config = dict(
    n_kv_head=3,
    norm_eps=1e-05,
    positions='rope',
    qk_norm=True,
    attn_scale=0.177,
    parallel_block=True,
    init_std_down=0.0,
    beta1=0.95,
    beta2=0.95,
    warmup_steps=148,
    batch_tokens=32768,
    steps=2912,
)
Each number is 128 + 24 x the weight over the matrix's rms, rounded and kept within 0 to 255. Layers, rows and columns count from 0. Numbers have three digits each.

# q: layer 3 attention query, 96x96, rms 0.151, rows 0-51, columns 0-31
# k: layer 3 attention key, 96x96, rms 0.14, rows 0-51, columns 0-31
# v: layer 3 attention value, 96x96, rms 0.122, rows 0-31, columns 0-31
# o: layer 3 attention output (transposed), 96x96, rms 0.105, rows 0-31, columns 0-31
q0:125141143129150134102123143119119124140116144129125110127136139130144117126122121124122114138140
k0:104137113094107117079153104133105112169147123104140163173132168126076113137156130126128163109117
q1:139135120148130133153115166119144108110107106127114129140146131159155137118113111131153121112126
k1:135146151129148121141118120125140148143142149134160142151105123118147118100106122127108112129116
q2:120163097123151162100136131128119167094128082115115142124132106115147111123117115126099124146097
k2:122127117140136128133108138106114111119118128149094114115122137139123181138105127104107128129137
q3:164150136125107109127139119147103128146121114122137132104093133125124134124080115147130111121145
k3:118103167149130094119154123138169112141134129147161127158129096106108093125171138104131167127111
q4:100117119143136139149107162097140145114146155138118118118141137128144128152116110140143132106133
k4:151103126126132134129106139120076099103123093136099110110139116120125141136133146125098117129135
q5:126130117127129126138173150097120174109159131145097144117129128139116104125132092125136115137097
k5:105150111124165141141139123123099140132147129125119114122140141128125139136116156129136141144150
q6:131115134130127106121150128155145104112159139120139125122110115122121133163119103138135140119143
k6:110122121120133159141146180115155134100111099136139129131149103142096094134138092130106092129169
q7:177164092175113098131124142108149120118153131134083133121178099128122165130129127130152127133123
k7:153110136118158151135133124139123147134099114112114137125135101115174133150123121103141141124105
q8:092117150118120113112155099153100127138151103143148149153121150160126105126118117164109156166142
k8:117158129115156158165120132115139131126124142106146114157119141098125095124130127104122150181146
q9:098122093123132079090162141133135169120137107164116160113090106128135137142117126153097148129114
k9:144124147147111129111130129145135148157126122129174155116117109149114160123184087139124156155141
q10:079125122099147139132119135110159174143124117147127114122123113119133137127122121132128110114096
k10:183122122141116152115149085160100159161117136106122153124099145132180114116139110154134135098126
q11:144143129114116134165131117162134108130108103140139142127118164137137138099127117115134134146143
k11:121135113135113146140114127130124088096125106093094126131167139148184139146145126112138141136154
q12:129129154111134169142138172141139135164150133148143115111123115096134126153127129135111092128161
k12:128161140124132129108121115120110127153168106177133168119113084111122120168116102133125096121164
q13:125132128107122124101147143143123133138116143140127160126139107120124143151122135128157128136139
k13:139099109107142127140107131126128137134072172135141166164150134131125122138119143132133098158169
q14:106144124136142144134139107113150146119121127154123091152112124137135095105116101119116127134122
k14:120117136153114149081128100142109146158102150143123097156117102131122118113137129139118150128123
q15:115163112097151146127102169113134154136139124112119152133133137153141139163114114116191108135196
k15:099137124156152134120149151146115123136187149156153128134118120122139075149134153142134126118151
q16:115109159158138103118118127082131134114113142167178140125102155171107190097091122159158142075102
k16:105097144145136127101148129147139137123153105112176124109079133124127157151172114122152103144112
q17:078113079105088145153082149101159144107133103158183116136156110115147088139127105159090150104105
k17:146124114127102132184130119170106132104176126112115148115139118138122098149143139147147149111068
q18:112117102117129170136102173142160114103153191120154108129108118158167097099129135142114129131149
k18:105121078095077125090134148148143174085128124112146137157131093146121095146113125190110134141097
q19:080112158122128112120148122107106121160159139131141142115146113127140104105109087114156177146067
k19:148109124138176126148125125158174129138092189098138112124098134095119147180133139119136118094098
q20:094132100127154193136138104161141110132127158148168092146136129137159095103101140145117096121146
k20:090096096169101145149115126108117135128113161159145104130123119136098098143091144130158108107140
q21:146137158138136124075149192151150132134163120070131141144146110099075153116158092155174205163157
k21:131089123115116099148171132128183149141153136098140099159131119139126142157105145172157175142135
q22:106113125140122117128147129136125165075135179136140154122137160150137115119110110141104096164143
k22:145147120173140125123126084132120138078105145169143156127108109126131090110099145128095137123093
q23:113111161116151100170123104151132140099197123100117152144096151109114135121148092143118147119097
k23:122142156121143108124104126165153092084121081152182132108129111118122125106124121133092170170102
q24:145148104136116138111142129138111085137120112115115108135159133151141117152114089136113085140154
k24:127107135100118134114086121119182134107148174127129126124169147112100135119159088079089142151117
q25:119146158109116111102106136139128141153141152162156098152145127131149127100129193150154118167113
k25:116137118119153133132115153141131152145138151090135125124108152119148129119140116149147109131118
q26:124155133105160119121130124133121111148136151118155123076150109118127177118150135111143144160121
k26:155117132125170090146151155149122129141126180157134144108105121131133123157155122124111151125160
q27:122073145126125087158137141169138139122116098123131180099101139140134135152109157106144112116125
k27:112121151053141092112155128150137092129155123108119119109131132117128149142136128126118072134138
q28:081124090147144131143065141130178155070136091122103098128113148122145126111143134151140155105099
k28:110114088160118136145105117172159124087172093163098150129135082129135131100157117130124152128077
q29:117098130099147086125112163122092145106115108098109096132125107150115135129105126139149097124142
k29:131110153112108114129118118113141105104095090117131123106147130150111135121124138130124102116126
q30:144151115136122094146153104118086113170139175091126118112121112089126137127120174101150093137128
k30:155104156134113122153153143111122152139137149110158136153121138115107172103091155153118127148154
q31:137119157173131138111133114143117145150117074127083110142166086111130080150098145179154161106112
k31:113097127131155130124128147133129114112139108086102091138128113140157131131124115095123129129116
v0:112093107141129138127103122159162175159092162124100135086142138124134129113164098180150095123094
o0:150161161141122154138120106118096073099127100123130108193100152133141142132095123066068102126162
v1:113103139100139135108119146119124147135131087114114094095130084139135139126122144179150083123072
o1:112162106151113141102124083139164087170134145140143151141123184094118118147147125094119146119136
v2:137177149134119149124134074108131143156127139173162124115134121129167109128159160112126132116173
o2:120109110137117095138123130159116110115142127105128131134140119124101146129106101145148161143102
v3:141111124116142147136097165137130121142149122107099156149163126129133136131138156141138123111114
o3:143124153164089120121134108150135115146106140180144086132099142116111159127118115142138149124161
v4:123148122117088131120102118108110152122117134091151079128126122150176115123121125151090100117110
o4:136114127107122126142137111120142123117088128137132155157136152068109160112126101137105158158155
v5:115117114101099121121132133125144123102135114129122127117172113167132126096103150126126108176120
o5:092119137122150135141139107095129137114172121125110180119115157093123152141157107150131141089141
v6:118117150120119099100086198134145172134102067115124131132099162125169123118110117117126127146096
o6:170129081104129132189171110140118081116159156133154130139152098126112124135119135127130100134156
v7:109118114122146146128122134116127128129115128107145140105074151141124097106090108163116129118107
o7:162151146108133114175102132127139142104113133099103074137115118157147139117165167126118082127157
v8:172129138097126149108107114137141151140141112136162135127110149146092144138098168129126140096114
o8:115124124137097093137134140129097092112109150122152108152139120098172116108148113119150140133134
v9:110142109119153113146144129100086146111145124156126161165119163140098118153128117127105129134136
o9:131170119138101117118109112176177112146156156094120062089123098143153132127126150119151112134140
v10:129141134132130133114152109109166140107108170157133103130075111127125146127145142143123127149085
o10:127113155121148158147085095182095097126144084097110160136180155129129094140045138131148149113179
v11:104128086133109108157128118090159082118092112135114170127152138137136139129133109128122157156159
o11:107108184145127151118102151142113166130135145154167107114140137114114103099124110128134089091070
v12:117145142106122120183130143113127119115126119134124158113114142128147119149120139143142106166157
o12:133108106106172134088119134109154152116138137158134116105164131097121110105103157122118162127106
v13:132127132136126170158117094135157155140110149107099128139135118130158144164136141147161095105125
o13:150158134135139110090146137112138114114137105089175122080098158137121129101143129139122130187154
v14:111154137166148122139145139123098123158083114104145081128167115104135153159085084126157129110112
o14:120138151106152159108073125101132125122174121145119151106121143140122120111156170139106154154186
v15:154140123156104166116119128122125172155136118106142094112166124146135101116108116130123111130106
o15:081130178125142071123153111096144093095085130128121132161092113116091129132141141134101145138161
v16:152122106142182132122105114126141134143100158093111120136130117106131120153152113134177149102108
o16:166154153161106169111152124157118118115108124161155149106105144152117130118128124152128112141164
v17:123123128118131106128139105149143113144100116113146135146178118136158129110149125109123144106122
o17:155115165128122133112119151162090164116160129132131124123092156120117138146147103157137113130125
v18:159115113135093158163105139118150129090189115109084109129149118125126197087123125152140110156135
o18:079153149152122113087161098136134161121053106116167113135142144120126121150122101103121099103131
v19:101128103126133148150132111127131097120129115151119122130127147158109136133141140144130156172136
o19:106095122097155110121144168131120129113170133129157137115115108118121106128124152152120098109133
v20:114098114122095136118125107105153115105120118120104149112133119113138123118156128074157137128134
o20:116141144155132102136139152127104148165131124183120146159137151128125151136098106147138147154100
v21:112136141133154138116132111130117129157123139130094158135152096151078113170135085144090129101129
o21:145141122121094115132129148130120106155128121095144118150110166105155121074175186116172113120144
v22:115106140117146151136124150157169123115093155131156146115085135155126124150138131139140117137156
o22:154164117117131161120138115104112118100150082163102134136168125101136144104126119102155107124102
v23:153112116160145140137100176115141154163125148122082137128127103104102136151114114114132109141116
o23:157130123120113095138109089133165096160139095101154126144135140148145107094130125143121103105142
v24:130133121097132132114141106148145104126101104141125118131143144135125103134148116123105152146124
o24:140116141099136096172118147107113164150167121118129147180091104117154147112116157145163107123143
v25:115104094163144137144136119104155125105123144138101167091145157133132102117150104132140126140105
o25:092148156124136112082144143170136134139137124155157103159127095173117133139136149118106173117122
v26:111114135145155082132159085125130095104077167120117141087118139112105095138119101134118150137130
o26:135155109140132160120148163145101137134163099139142136113132120183150114112100136113107131146121
v27:120110114121156142137132125165143099115142124117148125113144128136105112109100112134086105147141
o27:110106120135121121127149143110115153128141116098123143154105117153161152133147132168155148103137
v28:154124155149135136112135110110144150121147134133152148102057110137145119132107131100133115127121
o28:131134129125131110118115135174148088146116118112093134144174160112158147132135155191159150121143
v29:063123148093143155128124131138104133118093129153153110124156103124142147139137112125145145136101
o29:193165099161130137142132117109123112156151142148066145128110127125094127117139151106110129126145
v30:129101162134112162114125162114135150108143125102121141108115129123144123181133151138121125112120
o30:171182090128137117107142101125141114150110173107123139124136099131151176113166149118120094133123
v31:110112094122137116153116138102122120100151167131171141122158158142125148142097130103115110129144
o31:129165164117145148082129085115128173098102104116095088123133104121151133109121136147131184137093
q32:157122126123156106154150111139133118110125141151165124133129131101140139142087159136127093099101
k32:137123129148141130098117134170116120120152112112137109125128153154140147115141102144117166125128
q33:141123140150139149130155102124113136152123145128129166146133150154154158143147152131109148117120
k33:130166104149166097174111150109144131126099113154143154137093143122123107114107125104138115124131
q34:164148158153128130134134095159133125157118100100104145141126140112138135129108127089165137109155
k34:131102097109129081111146128126095125174155145128146145162129120149112132132102133122140094150112
q35:116147123137123106142106126158110132144160135106090130137126150133118149087127120150135176156133
k35:123080161141137129131130128128145127127116152116114108119148122112148145169128142135135136144110
q36:132086101129132140107133117111143106152143108083132150128128141139137144104144137125135145176139
k36:164127174119111137145110109106146121168108105151160095149106132125169126113101141109130152150107
q37:113117151087095076112170168105151121124126085105142175155099136157088081133144098177167151108119
k37:156146150110135171124057137115110119108141143146115133109079121113143121084136095134113154129129
q38:147134121142088124122151089091147111145132125094128141136129136084151126143140130132119138133129
k38:126106142125146129157084105148135124144089081080091122131099142101178127143108138150098139150116
q39:119140115133152158124141146112111131133134125131143111121113143134132146152122115118092143143145
k39:132149153104107119119114171130178154097139116107115129123123084135118120130119109131102111097121
q40:132148125161095139128132161144150096142136159183144129144133158131137132155133167122120126175126
k40:127133136187107115133141119159130151172141132112160152110140148122106134164084153141153118120090
q41:166141157141149128121119142187139102137140104121157122092134086068122109126154120115094067082097
k41:150126100131106105120144135145127065132122116088141153147138130122149151124120157128112083145094
q42:106087111145132141154102120134113143171141134153148105137122143116121145116115121114135129135081
k42:106140108124095106131092153157168110108145085142129111120156133179071129140097155105132146097110
q43:121153154125126129104123139133094139115144123156114140118133094134149121150074140134147133116172
k43:124101140131158138096094092125115123115110157143148109088163121086187123115097125113141160164124
q44:162119116158091084113104127122145165150123119158086122104104155186154115084121124191154160158137
k44:165132116089112124138116143124103153109132153134136093162138144151128102118149141116104127116093
q45:085142137118165099179125146185126132113136139127110093132101111110124115109103108091166098121137
k45:159150135162087129094095132117120106155116134092127150150086128102157143108135093152115118089097
q46:134102115117106127130106133107124168104107104119107165124107118098136129105110149141131134140134
k46:142126119113160135146142105149134162115183128130135114115158101092106176125146149107138129123113
q47:094087159067115119087199045103083192107110106140110109154053177145173079157160160108191123166155
k47:137129148121107118129123089099100125113157146111168120133152119176107136154128121107121117103118
q48:125100131113108142137106149121125097132129189129114111189098128144129159151131162147120110085142
k48:122161073131150089131122175140116092104114113132120159133122136130162069175125141107133188123158
q49:154165133137112136099121164126160162125136100119166100101161128119106143111165127148126128151098
k49:096140101114107156101153081120133138118143133125110138151070108114112127138128157171124078109127
q50:160175137155205148133151131124098137164125118169064091117117122107102129133106125176113062135152
k50:129112144148155104094153164128105131134142122135133131133131106130119174142086088154151102108105
q51:124126118104141104139113159159157162136102122129096118145130076161082137125116125163117145127137
k51:186096105134130166122127095154105126149128097136133098100124107199112124117151134108197115123165